Weights of a small GPT-style language model, trained from scratch on English Wikipedia.
Size: 12 layers, 5 heads of 32, vocabulary 8192.
Architecture: RMSNorm before each block, rotary positions, no biases in attention or MLP, untied embeddings.
Each number is 128 + 32 x the weight over its row's rms, rounded and kept within 0 to 255. Layers, rows and columns count from 0. Numbers have three digits each. The size before them is the row's rms in percent of the matrix's.

# up: layer 4 MLP up, 1280x160, rms 0.242, rows 1203-1222, columns 0-159
# down: layer 4 MLP down (transposed), 1280x160, rms 0.246, rows 1203-1222, columns 0-159
up1203 091:180122178144098168100140122075120086138128114149162180140161078172195171160146146090129116143129121139160096116137122127147127077103097087133143183089138138122131080104162159107084134193165129151139100202132141164109088137139127122147131153129139112141086170152148082125168127108165106100100092068139216111096195130103163118200088113150191111143126143103094174152099149121140150146155130158122054103156175078111141132099098145104083190133084082112091105148102083137097088051121116
down1203 097:112183127137193172158158163134082129183152100158112099126111114127116087098123166126138143116099105113128120063100111127107130175124055138137141186188174155155143163113120088162128212107120168118221122113124107156130106096138069148142121147110093124139165098101126101096127139088137111090157136120130133113115083152151083161228132116090142110160078114125165079132099175141144155092178116139162135107127153150100121187139146141141135220138128127194188109175130155081115123186080155
up1204 092:127087135128152065097144094169135129096130111145117150112157103084168148089107140119093119122130156172121163147112110061085093178173098111125119061198178125116050169156120167144135139148139106068102119130140110125157142074099195120138131121159199159121071122139154079133177083068162164104140087129148154117058118171116191127125115096115153080140113133135198139213119127093122093135185145135151150166115163117126091130118122132148167132099156106094131112130117165192122185097082101
down1204 094:119073145125122121158110118163148116168084061179112101145135117167089140110113096149108115097124101150150103138160137123136027135105142119077061135145155160180146061086146173152124129104121080085129084140118114111099113114142101167116125093134106136085118107075111182121141207126109152085127155159130127198185118184119132103078089140161166226141080176122138098136088146133092074187083119103176101141174188113130181170148143135111101109156141145165089103145123135131154124163140136
up1205 107:091154164111143153128111161153129136110102085105125149162121138108153087108075091109116088186116168193129059163115139209173162129133083129156211159067073136139130112070156133171144095118139133090113156151094133091139086152133169177124126172113140224138095102124127154126185104088118091146081082127105135147102205087139120112093209134133139091107101102085132123088123138146140103125104111120145127140131167074143157066110067153175107123125167126088178118159097080127120129113132144
down1205 099:086069162184185120125105087071056112108164205162090131159131118080135143112164139139131120134124147152172091159146098133126086049158142070144123120088135117189141140122114161055148123117112118163132143108102097121120115173106144106182140149147154108140117108058120140168105049102139144063151127137127154152132105052153139116120095153126182107179109138126072137080136135169112163147155126167136133090127111172133093120164142115095167106110104139117098074111196177196110138096109076
up1206 105:115147055143071130133128134142126127106074177126176095112084153139100094122104120125091075108115155147188129066079152144127088117094132203156101149108095068132156132084106127149144171106108115127126130136161125130117121105140163157116156169191142157131086175105073104108169167131063102164154079149130117158166205155079140139116187131155072066174135101107094141085102145139107096060087134073088161161137074108079136159203158113142095141114129150104130141121145078114090143143154106
down1206 093:156097108147155182093172113068106120120109109164083144204145134107139142181060130140130173161193131123106118137123109128143147101147112129148127119122117143084063122122136100159103094157159139138046206113144152134212178221090169105107130154083132103116157162093165112176088161177147107135136126136090163107132138158165116122102145114136139157095065128112137129130152151122188119060056172140096111174124177109163107142185118128098133110168110114169108188114128117134120110177144164
up1207 087:159131123051118131108130126159148102154074183085116123153169158142130097145123107123158174110079088130153193092092186161100107161138101140160108135128098127102149140155122131103142078147109159120167114178155176077157107154137182144114098159117061164118187173153136122082120128122200117110170116157123122195196105106159144146098150121097142116125169160139095077120166142100152161138141104135086159105100077145182108155082134142086119122166179127137111110070195179102143139120233143
down1207 094:126076124149093113079113104118082146098102095164127090144102115103117054153165138117179107106184058192135117082108127183116125170110135122152225152070113094145156135175114168135088146121104090094104106153149129131093095193131101097111117100094090178133155135161160152082106121107153102153158199096166131134079148090164137150186148180157152100132183163133159138142138140079156136136146135128137125124145104173152164123178100108068133123138077144199180192125153107144167159140133108
up1208 091:041130116148167093139178064134100142152147126140123065111155097101139115134165130154095071154095085107093173120165104114132154147160149128123163156145143111129096127127118147171068112166145053128102139141148146113119094138116142132094135136124182089123122054119126163087122155165128124065107113122179082120148144153063144167141138169131208093122121132061122066124114141082103106093143139096074106121145145146125110196141208138117146096122100142123196133011110135107112113155165114
down1208 107:151148113104083143196122129143198189109130113109151160149190161134156105090127137073084163113192139086116075101132134125137124119125127160123093167132105160155132162165109153132058153138124112150110169073097143219115143195100087189122112122183136152079096166114137109098126130143185097131093131117144156113136077177172147143145087093184124125147117125167152132094117060111163168120093121108160114129145173083160095102186162155125155060173116103111071086128097164171140096128123101
up1209 092:092147128097163130128146201112137117122097111077117173108157119126140121101094135187076102146160137151173180188104094134103125199114168205114157144166179133176113120117089101170089140175101150106104162125139173112160131093148164118147133145147146135102138141089165084045216101076152162135146116126176181076128102148129179143126105135098077124130101148128169101149127100143102121123133105128210099149120166090091115129114110135133190127110146102055164130195080118078141158122094128
down1209 093:112082103131135090156113168195161112145127199148117087097141157161119124124076166126116127126139154164171131111122117135125090111150101043113131136122138076111120073183162149082115090097138073087159146138106135181113081130144069152104135146154145143163162155124108123161104107125136128136117115130152108188077142154115147046138129110105129188173096140138206116111152146091081202129103051148106110166085149162191136112140179161130133158140083094220108168163151090155131153120151098
up1210 096:175153102073124053061119135149107149080075106112167103164124143169134089073147152137099094119155127131124125119126076143144136120149097136165179119141093096153080103123155103179121170136071125092144143169081102157106122109103155133191141111077094194131118074125155073145160082119077183100087117145126162135131187122148192131113131193132117098077118149128064152184175124178089089115125160178104124117100127104064139128127135115152169135098104130112107118123124158191098129072063128
down1210 097:123141156106134136138080114136138096144131154161113104104140073097149137165145078115131169125159179114177146105188155155158101060187158088122120122150077095151182154142177112076098117096143145117118119113168160143097096089114082126121180148149159150132115157124164151171196112088187161145140146131142194074054108150095156149172124103116160137107115129136143116149152130150124069201096124109127163149119102115155188098130107083066107192126171120164035164138114098094146172101161089
up1211 109:175150208092166162170164116087151091124078134096114120157101090115110125156169107081098133152136181052153153113109127098168147119135113137185105127124140078162062166162126114170149108186128139187081091116154128115086066140074168150126154090137102055074136141133097188145066167106182124139140114140127144133095110147144160091153096157118140100124132119167121124118107188149124123135130124132122179084109118177109174095099120196155164172092132126113177121124093148126127099191172070
down1211 107:126121068115113116185136094073051111124138113175162099054148098092146109093184134148133198130143082129155162136161144112170120151083095133167064126148145107211110182148055124086162160147103129124176119079170133067066100116151149152190117189101118098127142112136103131128122080111123130170123087066119094184095133108091094167149141130163125071192158124116089128113105100120206101156162124135162137130139162153162121165136151078104138144132138114127090128130141131119095103154119152
up1212 097:193110175156154135176132184167089152132125101095139137150107125142116144137088108088162151136170088122108074058167109107141097196140076112110137115172058124103150163063109130153145087110082159137139087096094193127133146130119159127154080136121115155181128121129104147105108186079083194136128118197163166100177135125162114173133206121087120092125123173143143132127107132149152114137055139088168195146117103130123126139116167090155125163082153110175153115148074127177077106093146132
down1212 093:094108130183213119103102167071099142185087138141150181155136101145149129108071156096154112158160075154134078152149153145132082056095121106108139141119090143158108146162063191175114175095121183098132200100124155128166113154157090084113142097114066153160150152120172171129123113131132118133096083145151176105107141106104089139064100117099144151117091123121143095071114157129164154161115177164112156095170076120079094119132093133093056079148100133164163107119127174135137130151092157
up1213 129:150206136182119098070130118151090122105107161114095159177137161151188173132145130060115109071129132116142124107066143128065118137170144151115107098118161190104139026116108122147080127142149110173129152114083150137083127133091130137087163136147088098130121135140090128141109162177118092055138100140158116148061141063070132157128167072124108071142126154193190195082146139126123106136093095129171155133113212119097114135123143129105135164138119107103102120065118099137140096110136124
down1213 118:127123107133132142117124134110177110106183111126115072071123106146124131205181109110119124126058148124135110120128093152109089129121135229183215102101123150143163104064124128119161133119060102189115121085160127103139169104140106129155164088205172109116111149126146119128137145146140162107196122064106111135140110137092128109154161087113118112157147165131085111085085082150084118173112087175111106112138100107119082129146084132055101150139157093136153124173156085147169127080038140
up1214 099:167137066133152096178149084132155171110095139105109103135151114136150152136156121118117093142113112174184092154098138181137148127119178129079120126167136108097087126116090131158107094147100125175138144195113095114092167133105120098086150191160096155126151184110129132159157141163124133163176101159068170113200100136149087131084075097120088144144199127131119153069170114050144143100129173057092152131093112090135129130148201157095097109196167129109105093140142042168133103115144162
down1214 099:130125103091156100131160106114112204142090127131190181105113176119098148142118101139113137095180152064167148127101159172114136145158126140147182100112159147107095144148140109131193104173077151111086072128213115098118128103123099175121125080109119177094172180115091116104150127113085075164093140095143152160143124140143123129113054126127150146081133142126127130121132149076119179124166142112193155170111172100145160109076146052205211119149139129088096142089108141142132134101204118
up1215 085:093098112087176157124143124145103115101100123162163126075194130156107110090153137124069144147120142129117122083146068120097124178152107073078139126114178090133125105129129160117075137125103133127121041144164149148088140075122123126115168044108086072143160156135031145148077119126089124154122103068090129158130127120128128139176167096167163120105113187081217110163122132047133072151134137124091115155089130125137057139120181172135150160084148141096111121110112122091168133123155139
down1215 087:141155119151163161147152073109098124108153179138134124080155124083195090122113139077146137090170131094176110141119112134089104138124050129106136122081127155160138143085103153100140092153130168118060161101146102120079106195133137071087086137136139133106113145135213203140160106124112062104124117107134207153094115176159136120088143158123171113143088192145139126103180128163137115179156190130168105119112145113126076135139122160153142146122166111145213085141186164128116130182071123
up1216 108:091141125105138126162116068108043117164107106158127132159176084144189153156044117106128111168121103104116136112105077136165117139116117116147123127130084161140172103141190095128102164182119184126094112149139165126165161166087136113097120149131118181058059136116141117108165087166184124096153199188146189104123109113129136097153197154160096104133119121135131141088096188130143117128133155160161135118095106093150160062131108171133160125149134103137076136100139155128221116068165160
down1216 103:134162143119088145116121210103076080113107097130109138208155200114142125091099082152131098142180138165135131156129128149151131138111194117095065088152177083073135072126137119230116121146137138128184150107125101110139105160101121072121074110145118159180060151113082156124127190099120172108126212124110130128142106154098177138118137116142178126123115111129147202136120115126160165083128180128095163107159137158124136132133116093127081086108085090099096143123090180126164165105145164
up1217 101:118161165120090079169054148149110098134072100157124128150128131096112119086118121108140087160124127124099114133194090144147174132107061097114136141089119176116194170092179073152126122124131157149138108145127179124140128107089107128127165113113106155099157073092124166150114141180138127136125131145118209104135153087124118100092139156104052103155105119153166179112235097134125103170089193125076151147062110130115141115118177165106158064128150102113090136104107087111103189118181181
down1217 098:089121105071117137152149145089071031131142173115109133188107135147174105135173138135059106125150137128067111180093156180136115099122118109165118108110142174135112172099080153100093139114160115107072087162079117125109124133104144121095111154128103092168165145160155102142125176127046171118126100051150098139130109160136140111134142040130133136092115131132145147147106101077135191109078149130121192144112065133103096139158157166122156164143113091068162082083156159156137204131122141
up1218 112:084085132085094132129169139121074097120106142146144132126100109095141123106177104173203040157097131097130117123127198143136146173192111140071115115137137134113149147118084135141036084104174086178114147103165104148091131104135147134111155122158099112086141121127131110145131099153127091131149126142044079148104139112152123151128186178159199086075111110112072188115108140156124151140138082057112082189099104149135129151099161179093124131136119152116113159159119064185135140099076114
down1218 109:138097145105103104075156094129075117097147133153161160118135117129197116084111118140109133139095052122055177098151149120110151155075109090150086146108122139135145172127092146131086129167159116127100146086125102139141117128155095122129139117082142156156132170096145151160130146136071133180189123099145200134124155223125103205137129162162112153110096106137187154129105131101198156188104169110104114097055105139150132124102085111148097136101098115160235113066109117165141170129094156
up1219 101:106134134128150191142176152103151145120133169086081115159083070177064116174146120120110114129106095083107167086122097163131063164096142182130083119134083083155075105167108130126103164123153138154142100165162051122123102144142168121125165171152225124077145068124152130145097131152103136154136095145100105107091099148122143104145096095114163092153103126143147210116090139176124118105099124107138157183097097126145161093164047172149174126146051163141154149164101093132102119153161131
down1219 099:127108077101158120137153208063141116135107095110140129078101097136122117107137096050151049082167137105116152174098142119101143212096117136203096146081126138084144162139131097161097134128124162119135150130142166114088106064103174086092165144108128066147118135166117094132156182155132049120148126123189131166154092139135109083152196090148164169114128111167166146136140128136145128091119165153142178109096111219107094145132172120153075141093114109096142118152141082092134099108135163
up1220 106:100153066107106155088169175080123091165133138097159122116177172118088140155207154135125086093141128115112142117085116088143146132163148162173138089154126164167133115092173144101140127127148143139096130175105168024145146074150143128112053165152166159126127095066144116137161192153102154143136090098161064078136046135097110114126113143119122143160151159143151076132156126108139143104194105155116123135134121121112152111054092151143101121207098138167151151109136095158055173138141158
down1220 093:088139081062129140123144155132112117113128122135131133141073165122123131130117150168066118155145165097112077101070099069174134108143099117142194152121138144117121147156195112081139141095085106110117094135135111126125083129135062129100146092091147147145179126139166143117087081084116120151124109162165178207104153171147095154151117099140159149159047149156137075151133137134118103191095157102112070124093081155151116172167056147053067122144143184164093098173092145098155141103108074
up1221 106:081128121119130143133137126148116135212145141088113068124104168158134112167074144166191120074093153197083113124140080147170128116148094120128175100138136116112131096174139200148059111146162104136069126150058160090133126111095168118090140076111115184148108139053137142119090113166189170108147203093152137114152124140122136109123110134096139118126118134089059115136156079075092099099139124142144102083171130118100105188099099106064111093159107118107128111124156149118131185114111208
down1221 110:116151175145079181124112073116088189141121156159157180147105143175139180140198085159197122111099136183139120132155161170096172097223106162101100099116102132144126174128149105151070176106111135107102112145136142138099188121186145111164145155117125118085177172101103142147122111163143126078173162170090147155057069142185109147085088137087117129137120150102120133123085120149141170147126156080122142111143153103073196093089143126176149086062161139142149130141124123160152133124116099
up1222 103:103120148083110112172143108103127132078147076120188154163192125208140103133179144138106126179192165131099143106138046136188147104170072111134167085165175111123115075103171089141153170153080133162132101081164137133084129126137108146117140107103137080118127114109141158142058151147139178155098190170127156165179138136113123138109154186101133078188117043112118134096174116112136089083117168096113105101102111155101163127095117145156110122118185131144066145086142084138121109110154151
down1222 090:133166072164163101064182138145106103101140168131119212075124112126118149163141167108146097130129080095136117095090140112127060109110090125080099155157092098140126089089158127073143116171134164139153123121142128129119108107145127103093083116122097137119146141182157147190163062118146126161097089148136117145136084170120171120121113104207154082055119149116170102125096144115100110158111170150163126125183186153156122128056114131095174114162173123175192135114098166147190122144042153